Weights of a small transformer language model.
Architecture: RMSNorm before each block, rotary positions, no biases in attention or MLP, tied embeddings.
Training: a variant of SOAP for these matrices, 764M tokens, 2913 steps.
Each number is 128 + 24 x the weight over its row's rms, rounded and kept within 0 to 255. Layers, rows and columns count from 0. Numbers have three digits each. The size before them is the row's rms in percent of the matrix's.

# up: layer 9 MLP up, 1024x384, rms 0.0484, rows 669-754, columns 144-191
# down: layer 9 MLP down (transposed), 1024x384, rms 0.0483, rows 669-754, columns 144-191
# gate: layer 9 MLP gate, 1024x384, rms 0.0482, rows 670-754, columns 144-191
up669 104:151138135118139134130143130139115147128102136115114141161134105122125108094140135153115138111129121087139132080115094154100155098123112112138142
down669 105:101124140135121202123141101135135133149136106117139105172154103142128138122115147113110131111095132158183111122091101139077130134093138144110086
gate670 104:102117105136077134116118158105131111187121055103143151110103144083152163124129107111160141077137139112165105063158069091099138137140175141143135
up670 103:120132140128134145165070136115131096109098115144107139150109093150121092148111091121174095148160121120127102159140139091118116106085127131127139
down670 107:123065171107116101110122129138164133112096148148148131129097106158152089165113097113107088161115145138129092167090145122085091133136096120119145
gate671 101:104141105165112125143153140124100158096177117136101164116109068111128115064136130105111178184156141108074123110129095151105122113143120140140114
up671 102:132145140116124118143129153149119156160136088172107130116155115149106075119094124159114157107143096149117099090123170151174121132107085149140141
down671 102:180137159122130127157139143127107142129125113078093133177176126130124124134142154100116142131128137112133121154130099147160145129149126110122134
gate672 110:126094136099105151110112160102133139170104105108166122114113140165112103095118089091104110116102107118174175140108105138143138180134117080130140
up672 107:113106141146162095134097111149114134143118098144168123160168131136137132103151137178113116186130085129191100134117149143195122147128114133113126
down672 104:143088158127193146175112077123133053155104134124145144177151110183127139103124156125141124114129147135118139098141130160166139141113072126106142
gate673 100:126085157125155112118125101107150164137134135081139121136165111116118094157149163089140133161144175120130145142123079138120115086116163139105094
up673 101:135166118108107114131137128170133091096100114125129135133066150117116133112156111114150098147161109136135155149131122150103123143160138129122109
down673 096:122176114158118153103102099125123120138130117117113152162135120131061103098125107150130145135073153149098133077113176067114131162119128099155127
gate674 102:164092111066126107111108175148111142177108115095103108134099140123114088104136128173127161111118121121122136140148109112146121125119160130124141
up674 102:122207147122145115130124142146120153109090132142127098094112129083145119135049127096115095143092120129122123143147141126132131104154124123152105
down674 102:115160150156116103122039153156157108116146107168118137119147124096142098144114135100110188112128144125143105130149152082141112113153130122136114
gate675 100:161132143121141101083114106113109145128147120093081147136088176105096106150148098133124155109126174106143128135149141130125151133119036157099134
up675 101:139139114144123102130087057094188115117168112143098117161131128133101120110140156119188125158085109053144176109107092069140157114152139065124111
down675 104:129124131121099151147112127156168176140140115211141105130147120138173117101130159143175134121108136110144101131124144073147120138158130127162123
gate676 102:137140136140154106147120100127154132160146092133113156100140124092131130154136123120141102117139156127114132108133097102126149139137088108138142
up676 104:118120096092171061145129154117149110146160079115154146122156146150087147142112190117158140120123091197118118168127087143110130102135167122140108
down676 104:110141141099171091143143123108148144124137104127134139116160124144086177159159123183148121126137085154112129122157114129129163104118139090089150
gate677 094:148102127105141144125122151111168130120131172153175156119149092151123138104102131121131131126120138132155096082138139143141131127129134172145144
up677 093:120146134162138103105111158108136156079095142122107160163139140107096095166160130133151101182183115146075089122151117110111130131138141136103126
down677 095:140121104140084156085135160103177153082159125162150111104156127141174143130129132125110108131092170149139128152155113116123156104110123109096145
gate678 091:113161082078108128142163113060160148156136122164140166103139179168130163119128120111133121163150139131122134090151097127142140104136096067101149
up678 093:155153104133156110114085113134113156062128109122128101136099133105121069160083130195149159117115123094131152151096141156098147150148144174136112
down678 091:105112107086132164125125137153159149144121150143086128131112115177119138157106086121116107165161113088164134106141123151096152145127145115106117
gate679 106:149155172100109166127145117153113144114127142085116160115091128163121135099153102119138135113164129091158118124112121161149101113108105095116154
up679 094:136166135125151135183127116130092097134080116110144132107107133160113155099118121141154077137115144149092103163140109127147145109120140110108164
down679 096:151137125111143125149156129144155109159121149122121150125119161158160138076061129139113117130165109121160130109132130151139104135103121161127096
gate680 098:142092106152134126165131120093159121129102125137131087113152097079172121088145132139160148135130153155155148121100115124150132097121107102091159
up680 093:096114097148108120109121145107131139135112169174093076133159136094109171063141141136096149148119131131160089131144108111121150146129143120150103
down680 092:132156133142142126121139134132118141135122162128163119156119144160099157156113130119153156151120129145155118170121160128154094165156177126111155
gate681 093:113089159140102104119107130151128130134148129166115144124164122115126149120144131113090112108117138105142072113107156101082114114141115141130154
up681 094:162116137126147128152135117111133147138122112123114136098063091137083144114154116122125120132124155118165102065134118138073134159124089125132078
down681 091:140082137109128110099135088135126136088127174126125110127163146119097146145102134118131077147131066101134129128149142087161128081105167135112161
gate682 097:126118151105131127104085156138154155100076146138099172125146129090114115113136143098174087099135118132151101126135092158146089114155132116117107
up682 098:105138147157204157168146134118095122113149127113086129158099154138126144110123152138155109141148094131110104116127135134140114103083121139151167
down682 101:121124121099128108099123149139089085134140092121091131151148114121111106147107137099124139156133131156124142103099133201163120142108170158101152
gate683 090:123153096156097149137122127115044169130120128102083161129166125121131140103171132119148120127158131101119135127131124116128126099144137150108179
up683 096:134108184110124148080147152141091096140175113086156161099145107123127123105096111131118114156156095097114136130136147105166159128087138102155158
down683 092:099149106145159083150127140159086149138114150117087093123184159169130057103156156151092119167107114117148179154157110118154187178105142131124135
gate684 102:115135094142129080135139107127123092126171095164070172165136116113153136162129087156134151137129120142144098105115143093123138157117128127138142
up684 100:115137135153087104146141151126121194104111135124165126097096153143097163126114130080156159124142139145089157123125146174135128121132154140117102
down684 102:155134112125155076134132116101152125158101166094139158109106169168128147111147143106157132114148113144167132143140143096105120127141084171085129
gate685 095:139122140095127087155097197123171123129115114156122145100135146102103097115119082130108109123110186144130124151173137100134126163111089140129121
up685 094:096141157135133112116113142111132139125167144161123122116091078142129121138119189154147126173146152112149141134174131113115133089121105077100085
down685 099:141130130103142156178137122110121121104179116159084148117140107149196112200116143072146112100135131163149162111113140095123100081118145110092090
gate686 096:131138097129134155150126089141142161140104124160122153154167141110106123143149103110135115107130089105122145165151114119143140101154164140140152
up686 095:151173148139142073134133124114107099143083144145129117156099133109122140125134126097124137147105140134157146124106112167154170129118131123135107
down686 100:122096093146150143115128152127091141141109134143125119129141118107149164144140116112145094123137154156074104137124127146180189111125119126150102
gate687 101:111112119135123141108122115135099162162126134116117076100129069121142131135109123114114127147130157123128094094123136093094119128111151141111121
up687 106:118164119141127098158122115117168117129121106092082144117163143114116164152100125145175123134095116155165160104100131107140179138120090086130128
down687 102:171152131110101128149164128143139127167160088145099113151141102145061162136108105145097141126123130162127154141112119167157162097129155107085116
gate688 102:158068132147095115166145157141142142161131118143126155118139079118155137117123141109145126106123121135148111109136111129173147155121148102177117
up688 107:180095127135164152125127120113152167146118123123132149150107165132125100158153118139121128072116141136168118123122104102090118076151089100094096
down688 109:125130123142147195113128124122126161161127116097122101132125132085130142143123122132155098109148167114135113159135069108099134076115136119096125
gate689 090:149138125137107104127109160136171148149133146136197140164134130157161130111123094100124133063130124107119116176154106160124131146159105170153143
up689 092:172122131132154130134106145146120176079108086132161088181122131130141117080139091149153086095169096107131115167153066136131114128123089145122127
down689 090:161085105169141109130115069139149131121152079137142134191132116154138156138140125131122107091131133142058142135156123126077151125167130119141083
gate690 091:143120134163144134125113153123154160137130138135168146112158114137109124094152109116161175108116122172118093105120146156110166153115131142083153
up690 093:082136138134120154138091091090148155169137080127174103140185129112137118139129149108153140122158114165106124110152123095140116106092107112094138
down690 094:109156119131126112167133101143084122135116130178079127159093110174116147152078135126129124102144112125130105130111155123133144184136130106138079
gate691 097:123137113173154102111134076128108110151168122122103127168118159078124120126142125149143128138137122149164129072160144080107103099127158168086170
up691 097:149153119143122155130093176143170102147119129151111110133140116112121131082110106121150139107177083136113145135102161162145144125142088078142103
down691 097:162146089123139137121103092119117152111141134110148144119153152149173125155162120126130103164134106106104111110164144150134119144127163174077113
gate692 105:143141143144145151120133117139068127112140142183105129142148110115125112118107125144107166123098155121123100125158119151113114145104123144155112
up692 098:127106120141095149110156181119147138146151087156138117107096129133116118086137126124107107130138101170112131151107174123102158138139123134146125
down692 099:124097143106123100085113116094143143115145157085175110108131158131150128126139116133086119148174093103130159144050147117118126122096140111121130
gate693 097:133137164150083120105125155099130167153156161130127132152145165076129105157125070163108115120090147152109091124127137108102071181093091101113153
up693 094:121141139161157128153093130148078101148135122138127158122126134114075110143093134152132093148122149130143133132130130121140118100118128124128175
down693 098:161107157173155117118123136149118079135133106107122121084147113114113102100142145154115167134081128144191153168115143160186150132146124125129150
gate694 102:142115140086160111120142042134147132127128162093174128128146137159123112120112130116124134109148165113084150157150118179105115127131123143095094
up694 101:123141192136148101149112154100087156119154124147122112150154152123104118149136102088135117129088113130101124116129143111146092098100115136177148
down694 103:094149158104148137116120164136170134170118110206100114119142118157164148130133089107132091106093119096141117121187135168138131110068122092105184
gate695 103:151140099146147179111111149125092106117120143123111103104128145132179156113141092080177115171202150141083107119152113099090146118134098149141157
up695 104:099097159160105128156167145145148070179150115120157156192156115107100138137170109161129097152125142146118136090123147123153149099134127133092109
down695 103:147117144148092108162163140148142099125172155152147096120127109107098155088125119107091126116130134144129142117122133162128065126139169104116136
gate696 107:112135158144096147105109105118135156134109138121102140119148127114155126117146144154116122159142075135177136156116119094133121106121092147096136
up696 105:134114116108122131135150173140125094165145122079158130131148039131122152129085107097139139113117140155088095162136148132144099141130108150143102
down696 104:125111102147139129121107157123116113141139113071114135122115109140120157152113094136144102106142137118107136100129130100124121108100131141089096
gate697 093:124111105114132158148150086129115125146180121136100134144135142128127089146111152131100159165119086177151144109150133132134089107105144093133161
up697 096:143135129167114124096121090076104125100112139126128133132099110174163128115137164106151080136126122098099052140152118118139141109106098148151151
down697 087:130124175140126186157169098120126157136193096160159088120177143126116111107174143070133120104097125094151160127120153126134108146161185124125112
gate698 111:100099156155124119124133170111147124142131136147076141127111133109136124087146157134130171157106135114089134095123199158131106122111130118123110
up698 107:168094164153158093152157181132125109115130124205106122131120114073178082074157080100124126141118124105107132121161152115135116147119137116139126
down698 107:161091157141124116168143176136131125150117126178128127104146122088179071105178121113147133141182123114115101152107134074170119117124138114105095
gate699 102:112084100141112119133114109109090149144108138129141108167112121138141100118139152154073122120147136079150126141166118101136107128115143122098118
up699 098:108172111138095130134128081163128132153101120103149144146152123121154121119102121158123087122124101103146137133141172144098139108089129116135101
down699 102:106109098144123116108134098121190123133086067117123151133119128126132141118138146146079122098109134111147079168118106097126141125096121120095119
gate700 091:101130143190122104178115176125138102109150183111120096143130144141114118143160166143084130136125134169111164126115114155119137100104133119132099
up700 097:151118115157140139125167136115141154138137117141138185126134115124103092123101120133107141093095115163138110156140149128113156126084137149147159
down700 099:156100108159103160141094086098152158147144097112114131134195114091131111138102133107108140177091125122138132160146110185103100116146129121108168
gate701 103:151069146110139158104145100129123185102168116127115161109175099102101094157164120192115146090155122141134102143138082130148101077128104087129114
up701 106:159111134140126113151136178144148141112182141130158123135141118134134087117148178124130143123167158112164163127154147127117114092136150099152100
down701 105:155127156131144159135114170122139116109145129126167088180146126138168088173125128139165132133147168141163118151137114141126129112132155134092108
gate702 100:119125168104100135093128141123176110109141098136103200133165115132167156161153116128121092140153139130110132106137093148124150136132185097110140
up702 099:135139203058155115145155150115155106104157125126116163152128149154147083167113093137150125144155105148100131141179130125120111106122123112174148
down702 101:156141146137129106102109090146090132148127156148130139156127118114136073134091109073152130141132082141112157126129126139110148073115173134129132
gate703 101:124109137202119142115119121136115080070118127136093144117167111130143105172152126088129129107108149125170148110153139153154143105127160113109121
up703 097:116173143088111171172125129146133131139139130113138118082089137190146090063139125105096169146135132146096068123123131111136125128094091115115140
down703 100:133164106108121154151154112150159166123155129138123148078148137157164080172120132147172139116079119137156109149173129134130154157111175101117118
gate704 100:118134105139153162155102170148141137117092134123136138087145166160094124129122155173125088108143133141100131124147130144106125114066129120069147
up704 098:133157132108115172092097126121095141137091111145148133168095111118120149130110113135136141144107128138132108111120158128129156076090117118144117
down704 101:103119107120110126129130122081138101135140134126106104144132085083074108093128106104120151120082132123166124141124094126085158145146114153109106
gate705 095:147112118149133116075120110104153153096128114173126113140159124149129120154125130116106110086190131123107119162141104146119121174141154152162198
up705 092:142156138149137068123141092177136130138122159107147092157152134115141122154098177104152134102115152143125105132157120137118167157153164174110182
down705 100:158109114094158157132143132138080101120091168166131158160128113091115135119090089107114161126108117119161153092122140116137086111087149112152134
gate706 097:140142130105112110113189146095088170138132105170143137120159117148088131123152120140098100113117086151093124180114152144117091133106139086117107
up706 096:120114129164118123165156138106112129151091130137115122101145153145117077114124151130098129114122123103189176121161081125090124142097084139117110
down706 100:135151128106151142140179126119074106134149116128121101132093100160112125146114137139120142129160154168114141091156129107110148104156102119152164
gate707 133:119091125107136127127138110159129133099126114115159104112120164112105152104187072100118145146124132150146110112184124135112114160183122114140127
up707 105:116180105108131131144126098119126125129153169121095135145145111133164097129137137180165110144094132152146176123126098157111144148107149124145178
down707 108:177158137135086119117158159133122146103131154126169111139137121103132144163183121132170108113104115118146127160094096145111134151098164127102095
gate708 103:124095154082120155130095133094146105144102121172161126153077168149088124105107119184103124146169140095122176160149153150122098087114110110138125
up708 099:165083144156144085134103147102109123152087113150113143121085126129110067157145139129079151088098128141089164115120137080170117161140141108150117
down708 105:147096096142157151084136085063130139163109130148098146156154121129144094132098193133097142087177118119150169184108103156158114059119112108112146
gate709 103:134105112152098107126119135105119133112090137134137086160110109114126096121145126111175192111139168111118118140138147135131137136116133149092146
up709 104:128120102138153117104142134151156112132188146120173121132075136118113118105169155136146129137147060167172153064080083139121153152118132095162135
down709 101:135184137125125124061144121138193137150154173100130104092098149149152140104116138107152093140174152113156110155128080141128154131126154094147109
gate710 117:117094127159108106154113132187123143168123114122072125176120090153103118113141129172138135137141167122129125138150136136124146117125116163153165
up710 120:108110133121101161160121103167121161130146106102084150157113146111133122106114131199145142143146181136112146113138116147119142112154102121143151
down710 085:145096115110131146093117150064144087102121123159183122112149119136158129161077126071139104123128090108137091137126097092152103130125125107125119
gate711 101:118105158112125128138073123118147152130147123083159118110110143103118163103157136101104147145105139133125143133126138117131145146090143119150155
up711 101:089142152136198120139099126132094110110143150130115128114115145154091110123150119102143122140117157116087138144114160095121165163118129151183131
down711 101:120126133129097159138125144144120083139117164090104101123140074145131143157132088141136188066130115174131136124096111155091147102147124135118133
gate712 097:158144167135132143127124081102108143104105140148120164173162111119130134110148106147098075137078074125151205110135103121117120136134112129162112
up712 098:118141139160101121121155142110105125113122117128125104140124143119135141197095143140107141130065137140072107144170151088110168105100142091155102
down712 102:106131101136102107144188131128126113137157110090131104147124129146148086161120164122174116099089155114105120157179129079153103137148125124161091
gate713 090:105126152143123133068087100126106134086081138126119103105105146084105155119120123119138153145138114117128111119107098145087114144118163169136139
up713 090:091089122133112104119167155153090069150120121141155145146105103112115105128134146132146115105081150190126147144118106113126134116064097149131138
down713 095:141118134145138110163125158081163114166117073085135134129118111130160129089111112145117112156125140125158148096120135136172125134153102100110111
gate714 099:134157148105096166152116122137128138104118137161147109125102122107173137137107079111137118140121134136117116163160132087140108145163119151147142
up714 099:122126140126134133149103137134124160148117102114148137121124103122090084133084124114142112135153142135143112141103198121100133137131149137144148
down714 103:111151137128124153144114121114130151125125135148108147093140135115129118135123122122135127128088133142126115156129146136172104128153125108145128
gate715 104:130125115145138112149126103098100145100149111181126116126116129107102100138098123128107143147129136086147124094126137121127125103092127111094121
up715 106:155098157129099203167179095134120111148073162110177170117119108138143116131087118128137165143134076108126112137129127130119095097131160128111132
down715 107:119094138113097169129127106133103121094088126144130120111134131136097138132098127091122111137128119121109126127145133158134135106142131130125114
gate716 096:149136145162147119172088091103142165140121106072132115118121114122112113127161166080121124096118125130097119127170156125187108138124139134141126
up716 092:064162154105127131169099098105127183119150123164151142124160137097127090129133149138118110082143122153151117137140154114125150118130114130157115
down716 099:127137083122127136146128129179125139140094150110172139133084147136156145132116106133094085150156150143145097117097145084109158135128151139112142
gate717 101:132155155142130170142154140119074157129102114118112092101115108134122169116137113111168125138122130117117141102139130100132108109135110126183136
up717 100:147113116170119105135141131142112130091123157160071107133141104118123098138132111107096117137114119097121119138150086151115162131134122100133133
down717 102:084113111122111101137114128158111153133146151082123128124148149107157104108133130153109132126166135149122117137131161167128117137104107149144175
gate718 105:092135135123084159122086161142165098139128101162077137127124138093153148136124096154144125121118111173156141129124085128096098127114137121160107
up718 104:139138119114108161168101122131098175111127113111132145099105146147140161178155121154140150147127126112127095162129135156148134119178128094127102
down718 101:091148101130153142124084103123134127132155113084116128144126129128141124096136131088118100128150152080112107134132160144122131120174107103112141
gate719 097:115101155149141152107122190136126116109113130139122081106148157132140127126121162105110115088123145116131134135126155097144151137160128112112143
up719 099:123148141147157108118134139114111154111121148148153119155165146129112149097117102111117162108149093162144127117130132102150155179111105134119130
down719 094:168146139136154154132111150163122123107136146129117133113162103163095110103156122130094105136105086164122091135140088139127140116123082069130135
gate720 097:153106116100145128104152143142130118115124136149142104126167103133129168134138105121101112130162140113178114118126134149127102116160165139125143
up720 100:084128158097178112124134119100143103140153102059107165119121133155117121144165142097148159099125151087109121159119133128128126100153094144129130
down720 096:144167145098091124092147124099131097098149140111106125149119127137139131117132093151137169143167097108136086156153132165123074103134117176120134
gate721 106:120157133161109111135108138113116151121125118141149131110133108126134155141130110155193121190108152111127127104106158126124107151103134140198162
up721 099:124099147092078133167155101155115102157154125128154158167137131143129129122121120142156122117092115135144143134128107152115128138155101136109140
down721 102:138138150147147168142158125078100159141115130132108116119125122144166161163140098137165136103107110123124139108143135129124100153164096132123139
gate722 102:118106108182135123130094101133140123120110142163120129129134099104131133092108099167142110135101143148126125155157077106123159139101109157110119
up722 099:122129128134121170125083146137132124103133131137124133115116120164102116131077155135154108109137162127141150122116146152116133138122112092105160
down722 103:172174123112139128093118105143121108159188145131119160127111093149107130143111136137152134114118133155112177098140183115100124166141103108052152
gate723 101:119162200110115173144144143133123106123140109138161123122139134103171139141140125127148142128112140120104131148079149172140148134132132119156139
up723 102:102116087147107127118153115131159101100108141156135165121074119104119140115116127109133171144110133091156099110205146162145124095108153120120157
down723 102:129102094102142180147161093162135115118141116109128146110168144149108113145138147156090148144136132120122112169144099135130127134161123102142106
gate724 099:069137127132089171102126150114103134116158153165149121147126065156177157088136130097133100146115169128113135127121136135045115114131101124139147
up724 102:101090093122138118145116105167156118075147099121167113130167105136137136130123112132114103166173130172120161136110125125126079142160162121103169
down724 094:115187157170089170092148168148147125108124159121146109106129149157176142158134141127115120129051139109148110107123123186123118106092095109143151
gate725 091:170105132099134150082149124170097140157130082148118113142092106119144097133121161092094100128152096081133138117137146139095134143152135151191138
up725 094:146157167141116138105117068092120126124143097125083138069102131164161121131130129133117096138137143071162178121133125122158113128164156133103153
down725 093:092162106074138153127119156101160119154141137167127125102138091105146132109125103147131138105119134142130151161082108120185130137131148101083101
gate726 097:167109107135141149142143110155098098136109126170100150116150093159139161142092146120090138141102069090114130139150132098177195142088083150113144
up726 101:161107108119153143145097117169156122099183155146107105150111139156170138107115124108099121096150085187088134112127132102147152134147136125144118
down726 101:152107153111166106127094124101131112110118108129157062125112110104129115102091109109106127101115144150151094163162114157138151102152120134133137
gate727 101:120111143111118130072141170108162146149120120129131092133055110095161092104124165112123127124107136121160128122123089116131113112077120092118109
up727 103:159152117109143135115111160131144121117127143109112114133113156128185117156097103136151109159163139083148134115114119091111138130094126124110137
down727 095:116137133138119117145170108123128132093084093152120134157095135086173170160114114135077154105134114133133105100127157112121076124178143135102132
gate728 101:110114126168118155115121109118132145124102107127118144134179140114170122130153114129125120101169145145152129132124169123162117140148143146161114
up728 099:142141122143161080134150146090162147146084140139119117128114146096135163095106113102125114126138127127139130118157144137128167104118147128151135
down728 106:130101110090121106086183103110165152157109116161152138138103169108122115131135105105140133120128113136137132176134094094120142133121159129152113
gate729 105:119123113146056113144121164154123107152150119138171160110102157102125095179126169129151129128093162128146114159109105121153136162113086121144166
up729 102:180111151148132120138129129119171097125142178123118111137135127117107125121179088124122118142146145091129096113104124126130130107153122124145143
down729 105:084145130142097101138145098138174060106137135101082120138144083116118130102130117148139160137125131126114090119128101094084135132159146127146129
gate730 099:117143116099148110134154114103109157090151099143119121109127114122106088119141118141139132116165106079123133155134119114138076113133127079128121
up730 103:145163121137092115135124101126153100140141144100117147145135132137113105123100122133151167096185151157186173104175134105133149099144128163109129
down730 106:129149169121096160138137115104132101131126124121133143110130145094107112145135106136099158092120117116146144057136114083142169184132123141068151
gate731 103:139124134111122098107135158114089199107083118117134131117099122117160126142129140165171175128092134100117113100135127123139139104163118132104202
up731 100:082126123099142134089128084139115091146080099121112103129084118142171146143126135162116137121121101148153089130108179160144157133130142098149156
down731 105:113162148149174155115105161127134105121143127122121122123131114104136149074121132110120164092101112156135123129104121134133145114109114118092134
gate732 091:117134148133112134114114103118145122094116105111123164111142153118123082129135145119149142155136132142134144129099129105115177098080114104125161
up732 094:125105135152149126130136161080143104122166153096132067139095169154133094105120150159142111116114130170153124126179125118135112109130091152137115
down732 088:117110110148130125089124115115139121093100096151082141098128112108149118143135107112143114112156072106153122154126126152153124142110164133134154
gate733 100:141101125143148073129111121108124108156105121137103086136127115120116200090154092168156125138127100109116126139126081092071141104119068110137131
up733 100:133128147111117156131104133167119148146128153092165144110123141109132149116146102109169156158123139144150133133103142129094185118093145096129156
down733 097:167090089053128088149165147120137104180074121112147090129094155140101117161141135118123136095115171184113120099148130116165091166093145111136116
gate734 104:057128105138135157105115138144105116156089169095152140106135099100135130101112144111135184152114115132066099110124126102112088155126116075139109
up734 102:166139099108129153163166101172095108131144107162099085137153137085132112119105120131089113136154104171112159138132132133113140133151059160135121
down734 107:127109110108154122154114107148120150095140104131124134136119139148153131121144103114160147092162106152100118103120079178104143132154075135117103
gate735 105:108105158100102175177123157157138137141149122116167130125177101132118118113128113132126137135134163125108109106134120161128177170132107129138106
up735 099:134125134141142171115074122142148112117138115139099115129108148104083129094102096134123132162129119104121133131098090107172141117101129173104101
down735 106:112143104149142130142131069121072115128135175093135133137105131122132086159113134103111121154137169112144138153114162132132153136142128140130136
gate736 101:162117158102161157108130148080118169118107115135134154136156120178120161127109173175161086132133166086116114153149131123113145132117148113100134
up736 098:153140099110157127149126100144133153124129103121078152128164117131134176102139138151138139065098154145116151113137080057134131104134131127120105
down736 104:144114157149141167099110136155137143093122089096159122134117150125172113125120149136134088089113130107144141100113117100167141136106140108115097
gate737 098:148152153151108178117104151135108163122129164112138142079129102142152144112115095114136125117122115101142100135112136129150117102152148143162138
up737 099:137134134118142150153177093126120160122129104086154113156122168136130137111106119118141155147142155100097163134135124133101186127101163144090127
down737 093:070135122117150076123127128124156122168142149123122095117111112150127150132080143094123168160157131133093109113157131105148159123091089120137138
gate738 102:136141131142158107119141172188100132132164117121100136113117186150138161133124115119137142116140087117133122138145138135129102124108081131153093
up738 097:104139122135137112127111158118121090128111112111118149127132078145098157092123133133126118085121082098120117079112145163137144130139103086084128
down738 100:126116132141129137109100151087164115105107118111122129099092116153114156121155131115128115103133107135142140126081094171088124108150100118110119
gate739 096:101136162155138124180155167118167134097108139122149118100118125122123135091093177136126122154103137132127129101134133167171104138100150152079095
up739 095:174167153131127094138122150109171084125127173135145124125105103142152141131117132110120141139152114133151172100126177103134107086136145160145121
down739 100:163127115125147134145083100118138139133094118119156134119117112127098130144136154139106137177171158132064094133131101148106074110130120171122125
gate740 107:074122093111129108130121172106120078128143139137142107137120150143114109094122145164112126108116130164148124124122150122122141169119152135143139
up740 105:101119105122112108139110132132115122133146135114136106121095137087146158095129144137142110128152111140103090141166122143125120119126150136145114
down740 102:098095118132133131103122163135139118159147148126110122139126146105096127141111125157141101124154124118112101165125151135128135131096167099106138
gate741 095:149100143123126148123125110171133111151155098100129167146081146110092120170138122107175098131136154113184140107171169129174110066116126128091104
up741 097:128118125091143110076119156129175071136111172131120092126089112150143112082101119131120138172128096117133121100115133118066132097103108165133102
down741 104:114153112167164122066117151155142134110100097087149140136111136107170128126125082107101136129112099084132121080130117105095148173138128108143105
gate742 098:112134154136153130101126140140088145097134180127112159145078123081101157150188116123110123097148104119119104142134101160154093095113136146114156
up742 101:154101122165144141128117119165133143106110107124142105123121128153116083148061127138122157124136123114123124105125147108108097130148089173109112
down742 104:127133135103125146111125105104137132082113160088139120127100149131114093196136157143118119071161067123108119143132158118131101155130092100138152
gate743 098:127138143129120131121114126082127113125142136104164086160118129160123120146126147116153118179130146080108162103152142154172125148125155082140132
up743 104:115137102078123134091148177128135109130147181125144116137111132109117107116132136153159148094151136122079136149132144130095157136136114131146175
down743 106:108143147086108110083108124094102117134117135105135162134099154111145150111095148136141073121113191126108159136106154089112139133148108126137169
gate744 096:142100117165106132122110151140148094113096087114120135122122169064150132138066146118117117142119095140175136116144161149124147128101127122079120
up744 098:131111167139138133178126137144159102099162129138119181136092133169135129121145172122155147081080128130139133138128113091109128106191115130120145
down744 098:117096106125123160082118115120110064131134115147104143135123136102139140130092134103136118157143124160119132145191074123142139147160138146123159
gate745 102:077138096129101146158169175097115122104130117159156053119133141125169134177130090105147127145133179126116165086121107141132135119106126134128100
up745 101:147134104137137123108112114142133099135121119106117188162156144164121134137114112133133102122182109180145134149128160116120067128159195104168132
down745 104:139169120114101117111153126114130143148163154082138174136128152140135135123123167122164137140113101162107115139134162163096107132116129114138186
gate746 102:110132139113127118136160144130134124100146134095153108143139094141129087136110151113135123145169153154112108139151167107126082140124084153151132
up746 091:137162147128116147127154093124129116153099135144100123148138163073128164127141130112132140123089133133115103168102109194111153078129137115139121
down746 080:113135109130118119165118147132141079122178203128118119159152132096134105149118124110087105135133154124139138117117125126164106148112110144114119
gate747 087:176086072169119161141120131148063105103131129113140149133108099145129108118139149153109189134133127126121134128141077113145180152084151140145110
up747 093:139135096164155118152164129121123139118140096108101157123140095141137122147124150138133156159116093159094135128150081161142188168136126139146118
down747 091:142137112153117086137173142154137104098083135150135131116092109101127114127108133098129088088173131111134101107156095130125132143105093123140127
gate748 097:146131078132129111186112098101101150202109116116147110071155131133132151150104109128122129100119129131117138140108151122111110123151114124132147
up748 098:110168148133156096089200150155140103130124128133131161102129100141137119106145189098084151106125116156158114145118110131163143089161096167106165
down748 101:145112149090120137133121110115127142138131152129112146141131154142071101126123141122132146097140111113138147168127174144114148099114067099131119
gate749 098:132138096091099146149150133118168122116109122138173112115110109104166131089107140162124107094114197098113152109135106139120147168128127093146117
up749 103:133094161117136109107098087139147138142154094136144129124172127139127131130168093132143128169105123124063140132086116162136117129130131170121093
down749 104:190118117146107127134125126153144150090173142095122119152133146156102143127134096123129176121130155103098121086120120132151159168120075140156148
gate750 103:100127123148125115118124113118180104173149106144077126158131117149177124114145088123122149151149147100103166127152070137124127199106117103135136
up750 103:118109136165102160155137107141120123113121163101122119172164109099115104108129173113137173112147172126127159117122055104106087135111106108140156
down750 105:105155128156143091115171141142141139147113132113186162120100142102094109119130147096109175124117095122135116110114075152144129179114079119118093
gate751 104:121076146136116098116135142136116126120130122155116118164158123112139149132091115131127133120108146097138132151127103130122148137110115102113140
up751 102:164081129134150129131131140144150144105132102129169114172104133121132138114112148128148142106113179096105097132094106088149135096164113118122146
down751 090:114142117143111132147112122092121135142137140129126147135119105121109130123113146120123112148131124116167156142105136103148163112163115095088140
gate752 102:143114137108120144182111138100122155135152155159162140092169131089142125145127084151124123179148154117186161141128112131113091122122142100152115
up752 098:174123106107149135126123112127134102118111101125117147155115129115148126088198121088129157103128111143096124132128134111202126188096146134092137
down752 095:156123097105082131143134131125127147118120114164164076094138137134157130122127139176117110147146135127146108145143106102121113119128153123174200
gate753 103:104118129101114161129093127172098131144086153143130121125108126115125116106120086182079109131132113154054121116118116142160085124099109141140148
up753 103:158153144131108121079122124132143139106125116082148151121130142114076120153110153182159135140156163129125116096130149108113144124099138119091115
down753 103:170091119126141150100123148098138170140118115086108158136130128134103114130141146113139130174177154112097116112109142164163130148094165103086136
gate754 098:132128090131128108147074116104141130113161139105120149161113132143153147137122115144175102070171166112111101104176108110158123090137146140122122
up754 097:117122140129095134149122118121078158129091146142149124165150110137127156117133131105094132149157144135115112134184144103107137193143081138133127
down754 100:123096160106098154130134149130104148140122105165111123155110100100088109094179157117128121125139121127107119138138177087114165151135132136112122